Part of a small language model's weights.
Size: 13 layers, width 448, 7 heads of 64, MLP 1792 squared ReLU, 60M parameters.
Architecture: RMSNorm before each block, no biases in attention or MLP, untied embeddings, exclusive self-attention, value embeddings, learned residual scales.
Training: a variant of Muon for these matrices, 4421 steps.
Each number is 50 + 10 x the weight over its row's rms, rounded and kept within 0 to 99. Layers, rows and columns count from 0. The size before them is the row's rms in percent of the matrix's.

# down: layer 7 MLP down (transposed), 1792x448, rms 0.101, rows 1614-1638, columns 384-447
# up: layer 7 MLP up, 1792x448, rms 0.104, rows 1615-1638, columns 384-447
down1614 088:54 41 72 43 41 52 37 38 38 50 39 54 32 69 45 42 48 35 34 53 53 36 53 32 60 49 61 44 55 47 61 48 61 39 35 68 55 52 59 59 29 49 46 53 51 50 64 63 42 44 51 60 54 51 57 52 55 64 53 53 24 43 35 34
up1615 097:59 57 49 53 54 53 45 44 50 43 50 41 55 53 54 48 49 36 55 49 48 41 29 42 60 68 47 55 71 44 40 56 46 60 38 69 45 53 59 57 38 49 40 55 55 59 55 77 57 71 35 54 41 48 54 67 64 15 48 45 64 47 46 56
down1615 102:43 42 45 54 57 42 55 42 33 48 42 29 61 53 59 46 46 68 43 45 45 51 44 42 52 60 39 28 43 54 38 46 52 50 33 65 58 40 57 43 66 54 60 46 52 77 51 64 53 52 46 45 49 45 57 50 40 55 31 46 61 58 50 46
up1616 096:44 39 35 43 62 41 47 56 43 52 34 53 53 64 52 24 39 52 72 61 60 71 47 57 29 45 50 55 29 44 45 54 44 41 35 46 50 49 32 48 34 57 61 51 57 44 42 56 56 40 35 43 48 67 58 36 61 48 53 55 46 42 36 41
down1616 097:51 58 43 44 57 52 38 67 59 59 62 44 40 51 49 36 67 47 47 58 63 44 52 51 63 50 48 43 47 55 47 37 59 42 59 51 67 36 47 56 24 49 62 44 39 23 76 58 54 50 34 51 56 71 65 31 48 63 54 61 43 65 61 56
up1617 102:35 62 59 48 43 43 36 63 44 47 61 46 37 65 57 34 45 34 52 38 64 58 62 53 51 66 51 57 55 48 59 54 68 52 60 34 51 28 41 37 48 62 54 41 36 60 61 62 50 54 62 41 53 52 56 53 53 47 48 49 55 67 60 31
down1617 098:45 52 70 49 46 33 45 65 37 69 33 53 44 53 63 47 53 57 42 52 57 32 51 50 68 66 53 50 58 54 53 56 46 41 39 48 57 39 49 64 61 47 51 44 50 44 47 68 46 59 57 45 33 43 63 53 40 51 41 69 53 68 69 35
up1618 102:40 52 43 59 74 40 70 60 47 43 39 61 51 63 58 54 59 50 51 54 46 52 48 53 47 29 40 49 46 48 49 48 32 40 55 48 60 32 38 57 59 60 39 55 48 50 48 46 45 38 38 49 48 43 65 48 38 41 42 39 41 57 57 53
down1618 102:48 55 60 65 47 42 55 57 58 70 63 53 48 60 46 63 59 54 60 54 62 52 53 60 61 50 43 57 52 53 35 40 44 35 54 38 55 37 38 56 54 48 79 57 58 57 40 55 56 59 62 51 51 37 51 28 48 61 68 44 58 41 44 31
up1619 107:58 50 53 45 25 48 51 45 60 58 41 65 55 48 30 46 68 53 70 61 58 38 55 51 71 60 37 42 51 56 34 54 66 55 47 41 64 47 38 63 56 47 65 67 64 75 35 48 59 57 50 56 50 47 53 60 50 55 43 58 51 54 64 56
down1619 102:37 42 59 49 70 55 60 54 53 37 36 48 56 46 42 44 60 48 53 42 39 36 57 54 44 67 42 47 45 52 60 47 37 27 50 56 48 55 63 42 55 64 57 56 38 56 42 51 73 36 55 38 59 44 45 60 70 60 49 65 53 57 54 53
up1620 106:53 52 50 57 66 35 61 35 53 61 64 54 55 47 48 56 49 56 77 48 35 52 51 57 47 28 47 46 44 45 26 40 41 55 56 68 57 49 49 46 67 55 35 47 42 55 27 31 57 37 48 49 39 70 32 54 60 46 44 48 54 41 62 46
down1620 107:40 50 61 41 44 46 57 44 52 71 72 62 53 43 60 60 53 47 48 60 43 48 40 63 43 35 53 50 51 58 37 42 47 62 52 53 61 44 36 48 45 70 52 41 52 57 46 53 59 49 62 34 36 64 46 51 48 58 52 56 51 57 45 56
up1621 100:46 60 69 46 45 52 57 48 63 45 47 54 40 60 39 48 47 59 58 48 46 34 54 52 42 50 51 49 54 54 57 51 49 38 71 53 58 47 45 41 55 40 45 36 45 42 47 58 26 43 53 63 51 51 39 59 34 47 57 52 71 58 59 56
down1621 102:73 46 64 56 44 56 66 46 53 58 59 39 43 49 37 67 54 64 56 40 37 56 57 64 41 51 39 15 49 59 58 68 49 39 65 24 53 34 62 39 63 46 54 29 53 49 48 44 29 39 59 52 52 65 54 48 51 46 55 55 59 62 59 56
up1622 107:53 42 42 32 42 40 45 69 40 45 51 56 45 52 43 49 44 49 51 54 40 47 39 54 46 41 45 69 51 65 56 50 38 58 50 60 50 35 59 51 50 52 63 60 62 63 49 54 71 67 54 51 70 68 61 58 39 53 40 53 37 44 31 60
down1622 105:58 49 49 70 50 57 29 51 39 44 57 66 55 32 51 31 36 53 30 48 68 41 55 36 70 49 43 55 50 46 62 50 31 35 61 65 39 40 60 39 33 36 72 59 46 52 48 51 47 82 39 67 54 38 61 50 41 39 66 66 32 66 54 40
up1623 105:38 70 40 53 71 39 52 32 25 48 53 71 56 53 54 41 34 42 37 50 57 54 51 45 52 31 38 57 62 44 39 44 32 52 48 60 45 54 41 50 38 33 40 46 59 49 60 32 58 53 33 37 55 63 34 53 59 39 48 37 48 47 60 47
down1623 103:48 55 33 50 37 50 41 38 54 62 68 50 46 63 63 38 34 43 64 60 40 49 56 44 40 29 41 54 49 59 35 40 48 45 55 78 36 40 43 52 43 42 56 51 55 35 50 42 51 43 57 44 50 62 52 47 52 62 67 44 35 44 58 67
up1624 102:41 52 54 51 68 53 44 36 50 39 56 29 36 59 62 52 67 43 38 53 50 50 65 31 31 54 57 52 60 45 52 42 60 39 53 50 43 34 49 58 55 62 50 36 52 57 58 29 38 39 38 43 70 38 51 66 26 57 52 52 55 52 59 41
down1624 102:47 33 49 54 44 45 41 31 66 53 57 66 57 53 36 46 60 42 42 44 42 53 61 61 37 58 38 39 46 43 47 43 49 72 41 49 56 46 48 50 50 46 47 50 54 51 61 53 60 41 42 55 52 34 31 54 71 44 49 49 39 42 52 37
up1625 105:36 58 74 43 47 56 46 48 58 52 59 57 58 44 31 34 55 64 39 43 42 42 44 59 53 49 45 47 52 54 50 64 43 81 37 56 61 62 50 49 42 60 66 48 39 46 59 42 44 37 48 57 57 68 51 49 34 73 32 45 48 55 41 64
down1625 101:61 55 48 33 51 59 49 36 53 71 37 51 56 55 47 49 39 52 25 61 47 70 70 54 58 45 46 36 56 43 46 55 72 53 42 55 34 60 59 59 62 53 49 60 52 51 65 73 48 38 57 72 51 51 57 62 50 34 49 39 70 49 63 76
up1626 103:57 56 40 58 63 44 53 47 57 39 41 48 67 69 68 44 38 51 46 47 40 21 53 69 45 32 40 48 47 42 52 43 42 57 48 61 50 32 67 66 52 60 64 36 53 46 63 54 52 61 45 58 33 42 57 72 38 54 57 49 43 43 59 37
down1626 105:44 52 56 40 45 39 40 52 69 36 35 51 49 52 35 54 46 44 44 54 46 40 45 59 48 24 52 56 56 74 28 56 38 56 56 43 43 62 59 45 57 65 45 50 43 32 52 60 52 48 35 76 44 58 39 62 49 54 46 48 46 51 38 60
up1627 101:60 54 66 44 56 41 66 53 34 79 44 46 46 41 49 39 41 47 40 36 43 48 54 57 50 61 58 42 60 58 21 55 48 43 45 62 49 49 41 76 71 57 52 61 45 50 40 41 36 45 43 49 54 34 46 37 39 36 56 48 48 51 72 45
down1627 096:41 29 61 61 40 44 67 58 44 66 39 55 47 43 45 35 46 60 42 54 66 57 41 43 68 45 52 48 66 60 53 41 47 45 71 40 61 50 51 40 49 54 61 53 44 36 51 36 59 48 38 48 60 58 63 45 50 42 67 47 58 55 38 52
up1628 108:43 43 60 55 60 68 68 53 20 50 60 61 37 50 65 44 34 40 62 36 33 61 48 60 52 49 56 42 44 47 56 43 48 49 70 49 52 56 47 50 27 53 34 52 50 36 62 70 62 52 54 41 45 55 74 53 55 34 36 53 41 45 59 40
down1628 100:55 51 38 71 35 40 45 48 38 56 40 58 38 48 50 62 35 42 50 44 61 44 43 63 34 59 61 49 51 60 61 64 45 43 55 56 45 57 52 46 41 59 33 47 65 42 52 36 55 37 42 52 39 45 60 44 58 30 38 62 43 25 50 45
up1629 101:44 26 63 56 52 46 41 51 59 31 53 48 54 37 22 40 35 32 56 53 31 49 48 47 76 43 62 57 52 26 47 46 47 50 41 40 44 38 62 42 64 61 63 33 50 59 63 58 66 42 46 64 48 55 28 48 54 41 51 50 47 57 38 46
down1629 100:59 36 43 47 37 29 45 52 58 59 60 59 45 55 67 63 29 48 52 62 54 31 44 41 58 45 53 35 59 50 38 73 38 61 66 42 45 52 40 49 39 33 57 52 44 49 52 52 56 53 48 48 52 52 41 44 48 39 52 48 44 46 53 46
up1630 095:44 53 63 47 65 44 65 57 57 43 46 44 33 44 51 49 57 48 49 59 50 47 64 48 37 50 44 43 48 39 46 44 61 45 57 53 49 42 54 38 57 42 44 59 48 53 51 55 51 52 57 48 20 51 64 62 41 65 63 41 28 53 52 52
down1630 101:44 60 37 48 46 44 71 48 41 47 43 50 37 36 51 40 59 55 36 36 76 49 59 43 62 39 22 65 48 54 50 49 61 58 45 62 49 54 53 58 49 61 46 60 51 52 30 40 27 34 35 48 48 37 57 50 53 22 39 46 39 70 45 59
up1631 101:47 52 66 44 46 82 46 46 53 67 31 63 68 59 46 51 44 56 41 42 55 45 53 58 53 67 45 55 51 36 34 42 47 42 60 48 56 57 50 48 45 60 51 59 59 50 83 49 51 53 39 76 45 68 64 57 45 47 45 56 32 48 39 58
down1631 097:57 40 39 38 47 48 61 47 54 60 60 41 43 51 33 41 57 38 55 38 49 60 45 57 47 49 51 37 41 57 67 45 47 55 49 45 49 50 40 60 50 51 47 36 35 55 44 64 54 44 59 57 40 57 52 56 42 44 71 48 62 67 43 22
up1632 099:50 66 63 34 33 55 58 54 49 37 61 47 53 46 55 56 48 62 60 46 55 35 52 59 55 41 50 39 67 38 42 47 35 37 35 42 35 41 44 43 45 49 45 45 50 49 47 33 51 48 56 46 57 51 43 54 63 46 48 31 24 63 55 54
down1632 103:40 48 51 51 49 37 50 39 27 50 58 43 60 53 40 60 37 59 26 43 64 44 42 61 59 50 51 46 57 55 31 53 32 58 38 49 36 58 53 49 37 44 44 56 32 61 49 51 37 56 47 54 59 53 38 83 48 41 47 51 37 54 64 63
up1633 103:50 67 72 52 37 43 33 50 65 71 47 33 51 51 50 29 62 44 44 48 49 59 60 37 57 62 55 44 46 32 50 54 51 63 37 44 52 48 57 62 47 38 55 32 47 61 65 54 56 55 56 40 52 60 41 50 48 48 42 46 43 46 41 50
down1633 101:68 45 64 45 48 43 37 47 51 49 53 40 26 59 63 49 59 43 26 60 45 35 50 43 61 19 61 40 47 41 42 39 53 38 53 28 60 30 58 49 35 54 60 31 60 58 53 62 57 22 60 43 70 60 46 46 59 42 49 28 54 50 32 56
up1634 099:40 55 38 30 44 57 53 46 63 50 61 46 51 57 46 65 51 53 47 41 45 58 51 51 58 57 46 57 36 55 48 48 55 52 38 56 48 48 51 51 49 67 38 38 63 32 48 49 62 61 37 35 45 37 29 49 44 60 44 33 78 46 47 57
down1634 104:52 47 55 49 62 56 52 47 50 45 46 42 58 58 59 50 50 28 54 35 53 42 53 45 51 42 44 45 69 74 40 41 45 56 46 57 46 44 56 55 38 51 70 60 36 39 31 42 55 69 50 60 46 59 42 49 39 66 64 40 54 50 79 40
up1635 103:52 48 56 51 42 67 50 46 28 37 31 36 52 47 38 47 64 57 54 40 54 50 42 60 57 75 50 48 43 49 62 47 57 34 46 38 65 47 60 64 61 57 54 47 48 43 61 53 42 58 59 43 61 41 63 64 60 50 37 42 40 46 51 46
down1635 102:55 60 77 55 46 38 55 43 45 39 39 46 54 61 39 38 59 75 51 41 76 45 32 60 45 55 63 55 53 73 65 49 39 45 34 46 68 35 68 67 43 57 48 38 53 38 52 50 45 62 33 50 66 44 51 47 53 52 58 52 66 46 56 22
up1636 094:48 47 46 40 45 57 39 46 51 56 37 29 58 55 46 53 35 48 60 32 46 44 42 60 56 78 37 38 41 48 46 56 52 54 71 50 48 68 43 55 61 55 59 46 53 65 47 58 40 54 49 54 56 56 50 47 60 65 61 62 68 49 50 57
down1636 097:45 65 61 33 51 48 31 52 38 43 34 59 51 57 36 67 29 44 60 47 51 50 49 52 60 60 32 37 57 55 52 44 52 57 58 41 54 52 36 63 63 46 55 44 49 51 52 37 57 49 56 50 47 58 68 76 72 51 58 72 55 52 54 49
up1637 090:55 61 51 52 58 54 42 37 66 63 41 62 50 50 49 51 46 54 54 49 48 59 44 46 34 49 53 58 63 52 52 53 54 70 50 58 43 51 39 43 39 58 51 53 46 42 33 46 54 64 39 56 63 62 32 47 51 46 55 44 57 47 59 60
down1637 102:33 46 44 71 41 53 60 62 43 48 47 37 50 45 44 60 41 45 45 39 49 45 54 42 49 51 56 56 61 58 44 35 40 46 50 37 39 49 47 45 53 59 48 55 41 63 42 55 48 56 40 54 66 31 53 39 53 45 55 51 52 41 42 47
up1638 104:34 62 43 72 56 32 35 45 55 60 63 50 45 29 57 53 51 52 56 47 34 51 45 36 51 53 64 43 41 31 64 44 33 28 55 55 26 38 46 48 40 63 59 45 53 31 52 45 49 45 54 34 44 45 50 68 61 48 54 59 45 45 53 43
down1638 104:40 58 39 60 52 51 48 34 47 51 54 68 46 53 31 52 45 47 58 53 49 54 58 58 38 44 66 52 47 73 47 60 49 52 59 65 49 36 55 56 59 57 50 40 41 55 55 44 49 57 47 46 59 45 39 60 59 39 60 60 65 64 47 55